{
  "n_layer": 8,
  "d_model": 768,
  "n_head": 18,
  "n_kv_head": 9,
  "head_dim": 64,
  "d_mlp": 3072,
  "vocab_size": 42945,
  "activation": "squared_relu",
  "norm": "rmsnorm",
  "norm_place": "pre",
  "norm_eps": 1e-05,
  "positions": "rope",
  "rope_base": 10000.0,
  "rope_fraction": 1.0,
  "qk_norm": false,
  "attn_scale": 0.125,
  "bias": "none",
  "tie_embeddings": false,
  "parallel_block": false,
  "init": "uniform",
  "init_std_qkv": 0.024,
  "init_std_o": 0.0,
  "init_std_up": 0.024,
  "init_std_down": 0.0,
  "optimizer": "muon_variant",
  "lr": 0.000994,
  "lr_mult_o": 4.0,
  "beta1": 0.93,
  "lr_head": 0.0059,
  "grad_clip": 0.5,
  "warmup_steps": 200,
  "schedule": "wsd",
  "decay_fraction": 0.911,
  "decay_shape": "linear",
  "final_lr_fraction": 0.0,
  "batch_tokens": 131072,
  "seq_len": 768,
  "doc_mask": true,
  "train_tokens": 1088000000,
  "steps": 8301,
  "dataset": "wikipedia_en"
}
Each number is 128 + 24 x the weight over its row's rms, rounded and kept within 0 to 255. Layers, rows and columns count from 0. Numbers have three digits each. The size before them is the row's rms in percent of the matrix's.

# up: layer 4 MLP up, 3072x768, rms 0.0341, rows 30-76, columns 448-511
# down: layer 4 MLP down (transposed), 3072x768, rms 0.0326, rows 30-75, columns 448-511
up30 094:109150151153143143105081153092118146154089119148136120134142107132135116123165201137138144117174160143146144156165152138139129115171123118127103140168146152119148137090121078119147113167107137
down30 097:149128130146172140118097168087128166137123099122129123151108157108140135106130084139139121143138095128200169107136125090145123133087144113138125125180138120124118122159087110172102099108088127
up31 121:143118109084112119118153137127090129145154118121155116114092125129212077108140125110165122105138107148139131116144144102158147123130090138167211103145156078097131099160135125118176177106170112
down31 114:118118110085144131115112131154086104188145112145132129102087145118118109109134114141176118127148115099112104088144157127135155076145092101163130127194132076125130158138095145156142096134142130
up32 094:145127141102126189129177127125105107154127161148114121102121105121113134141119102165105124159085107169153122117167162110145132150125142182102153120124106132144095099141112162116140129141131057
down32 094:130108157108124113136133159107087175086116142136087163139099169103103156140158127126166085094106146144095129072131118161079127119176157124136108119135112131143149103159177124147110158149140115
up33 103:095123135093118109117137120129153130153138146151112125106141133117118107156120179169137093137149157149139101135141157132091084113159104123094129148139119100117133069153123100133123118104147131
down33 103:134158143093087151163116141114137138109090095119126140126147183141124135132149091137122122142201133121089106126099115126105100089127134116179157128149163160140105073115129178119133088107106117
up34 105:137137101165136107097122124138130151128102132122158123129141138160085095121119147144085119120119087098130117180115141111067122103143127151112089138129117171102135175138117144113103112122155146
down34 111:138126111131118146116142135124139146126101086138124110115140124116141143130115140168101122103094117139125123089139160112128111089105136141107117112163129147121172124165142148103091100130128126
up35 098:100128091135154103147125098151150112127149145093147175145148087103129096156128166122145124138110118128143104127143141131117075135143116148137092148110155140148129112131139109136151133118165115
down35 105:136131152121144145148146132130079150146198113140147091146114137135134143172161131085098110109104122142148139129158131147114097142129117167122092083118178127122139162133133120127125109157133130
up36 097:127113141114151139104106126154122152119103123125178133136108160117142137115121128141145130139129128121164121091126152161105110071086135102124137123155114149159119128163129154141095132163128125
down36 098:113140127085117153100158127065150157110142106095135127165136102102127129098104165134140133153132083110123107145123149195102095122107086094113136087172147124162081109087127159111143144125118161
up37 103:131091148118139145141137107113158108144083127125132096112120121136186092135166157129127132141156089166132100127119159090089123167104126119124135130113121137163114143091144132133139103129118113
down37 103:143133133134125133114124132113135157088122133118138134176096100133123107089172124143132118078132125150096106126140160145124143166111088144217136150191135156167144132130119109160126130154125095
up38 086:167127120112138117078135160124107105099126095149127114162146122123101131125118150126110171135139131138124192163144136133141144136159141123109140119118114122125179089165154165113130088129127118
down38 094:120096158113125122149082153159158128138159137165120132130104103121157113128128106139142123168131134084108139149167116149192130152192135101162150129174122109131123147086104093153119120129120120
up39 106:154128096141163157092175110149100139118114113126151117140111090123180143109103114123131086123066097126088144131128122149135125177155065171128130109106131132162124129124072129159173144115177135
down39 109:155081102119118153123178107161162099150137134109109136137151121111128155159108130120114104131121146111147143111160069164118175144171115148143079147113164131135088107127169119083136171147104124
up40 111:164152147136145101154127085173103121127134127103127136154124098122143110140103125148102136167134157139142102136162106077138103113104115171107102126091148119142132147151154122105183145113142094
down40 104:144153161135144145137096087166124186142120150114098104127064143156134155132150130109157155096118136141167111157097109110133104160115142116117139120091120110126110126189108129140141105100118151
up41 095:123146135117138129120119166150121099139099119097147144127074104157097144142122134167150188136112141099148123158133117104177141072124112109159139133154140144124130151116063129125159105094070113
down41 093:102097094072146138123122120128146101117159119121113175128106130141122132122104086116128125109127111141090153095112152085127110137157102173142145149114156110157109123148166151155148143128121100
up42 101:145111157140119090143160130150119166133102099147147166127149108143095124134173112118112165131113134111132127092104149165106159134080135065142158109144140123124137131142131076112144156118106132
down42 101:136086121096128161113130150140127124121137102115078147126125118122131093134150102143134134116134177101112107115131129133113131108140117116129110165152108146088120142110117086113150107131151091
up43 091:106139120119133131143125150118114150154090162113142155109152161139094127111124114136163121133111209131167139122089127150089102133149149092113100124115129103091136135107152149106075146122109131
down43 095:073094158154132128119128120119135120110115162111109126110130112124127093123165130121116125126129132131118135143125134134129148141084102150148136126073149122147118112143130103130106107162129101
up44 097:092128113149195142085103118134087174108142137143121152123115165157111097147118126120157112121188100172136128127126125129104158050139132144141156123131154106105135126144111111111070166129121145
down44 098:155103126128123126119100126173134101093141145122134191135139126116120133154094146092124106137095118124142135153143123127183130178130112108116076161157112163106119096124132071122134059142090130
up45 105:122131104134137123119140129081172114116129148109099107135132108153163131126142152158158123102128162133126153135128110128162122147108157140112143163139156134109136088110176133103131108117139141
down45 104:143099115135086126131103145153106102140139124150165100119155114122108101090139118129092121117114133151106145104170125111156068121110152137118147129124110103160118106096135147108139098122114135
up46 094:108123113149105091131130128125126184129109143140135119154142135117096120120138130070152119108129163144155098127148139089166100105109097151154149163074111152107117103179121135129128135125113135
down46 101:108115076108121131124135117100143180113122117130113104121143116099104123110108120107145144147122127091104115118117142173118119132150102130145133137126113114141135147158097103120151100115118128
up47 098:184120141138113126137147127136145119195132119087115133144082107108120098134145110085168116142141130093140150124159154087145129125148140143097146130151173133119129107103153120101105110143118130
down47 092:153103113132176118103118133138136107106132142174135132129133150114101106107121088131126114137133132122094129089083144092091150124117128144123132101129068080075110125103098118134104129127088143
up48 099:189112104156153159130105113129124155143108140156102127119150133124112153138104121136129161141117132137133098129142184096098107121111103124157123161136136124110121080117112108157100153081123099
down48 099:144119153108141146146117134134135095121098143086162140125101105159129099122131147140101149154098156153160122129141136155104170159118121165127171129130138126159096130104089133157103114142125136
up49 103:109099130167093088096133107128131102095099187129107135144114117112138127135105155083115127150183124151092098133127131100130109125126137135095126129143114135138115140126153094115127124116109107
down49 107:161143086126108128153126151145157086140098147112082166158132135148148138105118122138144069078121159112147149141120126129143135143146143119117108123127144148132098186158111130113135117082112109
up50 092:097129144143110123127135057085086121120131149078147118119091126150146152129129180141112182138142132091143141085122114115127133131101094107105138144105105138117141126171133150142138118119088128
down50 092:141138140148119123198105074127167118111110101100118152133115073087135081085141126114143147132107133149078098179169162130113135134111127101132116121111180132162045115073130125132153083126129137
up51 092:093152096128097150178117131135155162102145159172124165098144148142106107106120137102100109083073139180120084106117168152156123138152163130152155097129152124122121137196166099088143115104127179
down51 091:128134086112158147064127122105176149156082102113112134128131124142149122131144074115165091137129138146070147125104145115155147118157138123167128159131109167098113176106109110086083141117167125
up52 112:099124183100168120130112143134085168128176153147120124089124111116138114067158121134155105101133141126159124106151124114093074116113125174107113110103168117133125153107143154134104146110120125
down52 108:076101123114153133067129132123132149138145120179142129117148154148120143129129082129046138099114138102099140122153135096151105117098136153136114195161117142131164161134073111122153139145117139
up53 107:131150135164141150121152099168129124153161132134132150162123181130168122132112090138155127118126114096116107152134142145176124129141128112147153102119123130093141113123156123109088089107127118
down53 112:160121137125171108092144119136122146104113112159135118150106136112148146131129107133164129122119177118114070130147161117131132142127159059109098095149142132108132126118148188139124124142108120
up54 102:130100130149141124100158131164129154151166149154150163185128154092126160183129148126127146112130123123148141160141112144126121125153097093104170174170138145125147139151107128130128137145161140
down54 102:143138124142135129162131110138111094101172126132123103139123143113154104124142162133120142164115123101172160123116154144151107197135052172118105121152133155143129101096129128122130159182124129
up55 102:147099119155132132122127117131136087144123130142116115059113113140161114132124174114125077130136146109139115123154131108133138116150125108139165096104117120119110120134073107094099153113152118
down55 088:153146149142108135148128104083100133174132146097163126154141112122131127112130125118101157115109173116137177116126115134133112138142140152176144148138134111118145128117146098079121107159159132
up56 092:106140107111156099085151142095112115126192135099146133116160113115147103141095115098133159132114110111114168145126088149141097078102113117117187136160145111108119150107128103098124130150150105
down56 097:134157067172119116138139143105141178155104133128118147107123109124128134131120148160134114112110139131166123128129128142162117123137098131142110176152186160132132127143118146081092150128124114
up57 097:188147153090128142140118192143111083143122151105165131069155071085113104083118121142102115134151142119173122145162132131111138133123097135083134103089093127152139149102135155151160123107138131
down57 095:103150149047163090101130128129171112139153139144098094128144139111117092138133134153126089126091132143098173108117121108117131084133118101137121120154117128104127090126119115108086123108140083
up58 095:123120143142163145117133139128142136123143147108141096153121120136132132103101150121124130119141105108121181112140138137145115131129110140109106143112112145147178098126126135139109127106142119
down58 091:131140143130145117141073134135109079163101107135136146095087090145091100110150111091141135156120116109157149114164090108131145177130132107120145152128120096116100139178119105175097101127152097
up59 088:163117137095122144143091188151132124139100129128139111123098116153119124172110132082128133099136106127116125123116105089076103113107134165175133149104103102118122167142115097122157144106116146
down59 089:131139127076122086122092092110168102134143121135114168098100106138133128118107137089117102121129115121111140088143154152195164114134151110113155119160150135183151139129125114144129153147106119
up60 102:147115092151109102158146147114112151109156089154116115149151133071113139122136159129105142124087106140137132128097094101123104140163141113111127148111138114113149110137127111139175128136141150
down60 104:138140133161118109124115126164162118124143104103095138119140135130132102105152138121108113152110117107127146154113130170128115121149134091151096153094143170132115129057138159149130157112090198
up61 085:145151143143097145127124125186154132114145151167109102103098125089136111154138083115151151116114129137101120122105110169147135100170146087143164152136140119117126132120144097131099186114151129
down61 087:159117110132108083094117166137142131144133096099138125115126115114121155115155091163120116139125159149156130125135155120147087133115094140139144156130110119139180167138115155112099130141119128
up62 087:107129106131144157133120096088139147150125165149122148108137158134120125146176110114104095160166112121121105107108111143170127100101143111129114108125164143070150164141136136113078114138130133
down62 088:125155119101096120155158161142138114130115143149164112114159141135159116130096161130172107103135155116144098163098114159131185141143120163148147147189120143137132142108092138131137114113107159
up63 085:166118138118167104161128126099101135094131092098141113168113175092114152130201099128185148152179139150096146151114142129123076115144111124079141153080129142147152169139131152155149110108126131
down63 092:133131104096140130105138176145153143123169101148159167116158062168124136185097124114149130154077103143192130133151116145146172159133157184153156098132120159134166117151143104148105129143153142
up64 096:118202125131130098132173124141109159151137075115097097143155169149146165089098178169109155113188118119114140119146127123139144137117161176140160095117141140139112134182119119149124146106129090
down64 102:115130129142115119129133161124094109093132161106149141095153163091126136150138119115108077125093124143126071097137142114168129138140125133128129200114141107107140157073100122136077123150127095
up65 101:094162144170084146143153107128163126125106135143119137080122122164151140123151134123136145126130112165119112121124167143096115124115127084137121115162122132139135127103104072101126195185089152
down65 098:126133142101158150077148126101115156070132143141102134151158139195127114170133128136157129104139119139181121107094123118148086119098123110149124142144108140141134094183138120124120097158145138
up66 110:129110127108062117135146144093148147141117145099108136159140074143105127119125113103135123121141162128112147105168152141127140162083128093190098129139168148137153126109140101132116130134139135
down66 103:122106109172117130167152094117131146136142146104124130133169145167109132169121142115068120081144147095121144107125123136146109107117092098130053127142136129170116134150096092126128152139130135
up67 097:092108124116107136118123168136127135129157158131160161170159143110091110139155126119122105158150142117140123120119105137145080126135109105126135142098134141104159154162124155130139136130116167
down67 101:100160169157097166110157148131138147147121115090158121137114123127121135112088165134112095157094132127143099113114103134161149143137127130115106100103100136136124123100096118068135128131094122
up68 093:093152111124091132164136159139130132128111091125174109142143126116111133123197124082121131108090128105161134144104175144135137106105099134157102130122150112132151097139135121135147118108137084
down68 095:127109142147099188133141107137135128114144161121146161101179117184144163147138138109131140144116150139128135128172124125148169109152140142142139115096146124143138142135111099147161123156088124
up69 093:139138125113157110174142149092123102115112103105102129130161097126125123123134124158117109124146135133153160115174112121121152159129100140171127091119127120119143156104117160080131103109098131
down69 100:112158115141105106128156125121106122151135162133164120127151138118156167126144184120182147132100128139146123129106095118130135147151141128121132099118143183145113124129126116168114153127124111
up70 095:110117133114109142119109159143114147173107136135161115118110087132117117097149138103109108106117099133102129156118151150130152146139138066130152151113166148068141125096083125150145122103148091
down70 097:135089138136153108105147077159158109084149143122131116107145109153154113139091137142091165158132128115129136130122096143184125167124150143141148140114084139106177140100122154134130128123111123
up71 100:150148105149101123113119110163115127116128157155126147125102177104166168110088168116118119132119088140131108148119105115103173122155138120137144119148176134098128112105128146144120130127150143
down71 097:117104116109075139131131180136156172105121119113130138129155146141131127148130125128142199145114108108150143152113123155129103089116130110125100144161096084136113152162140168100108167134163112
up72 115:182137107107132119131164151125162147125156127124108113114159107112119134162167107117093146116107127147152096094142143095128121150127147133122100106135127128144102142124143120132118178118138088
down72 095:112114149157084091165147128131116165146135109089134152156150098091149141142128103177107114138150145110113090145140114140141162114114064175145099178100115141141110097122170149136080130114183142
up73 106:169142139131136137088135124111087106127113123135086115118107159165128161127165131134081089134129099083121108132149109130122145166080155100136108112138115140127153119162147160140173111151115119
down73 112:101111148098111148090113169142107107127140121111096129113112104123143103126137111158137156077114109135118120114140085113117153133141117115090120110133125102093108128136113129177158105137176142
up74 096:154116085153133127128093177122123123119134089171143146164133139160114152129199142146158140147144122105117137114117159097111155113145133159119114147131128132124161146164108124130159146099118159
down74 091:114099200116150129156146104135190128148126162123159158142135110136082079111152131149102158144082095116156116121113112142091139102131164114156134123122089111143134127132140094107149174118122120
up75 096:108108110113080150148136074183165099126138113115127116103156079156124147152091117089161121092118130108075157129099136171099137107140106102113156118101143129102082142160158091155122187113124074
down75 088:127134113111096126153120118142163154094127141138117115147132148152110119117146122124181118077141100146124077175136086105145130099125162107113110153126121137154152091148142136102178132134172060
up76 098:154129129094144094150124134129131148122121148152133104170139151131134122097102089161143116175155136203075163136143122129138155116120107139141082154161111109098130081141123128116130161147146162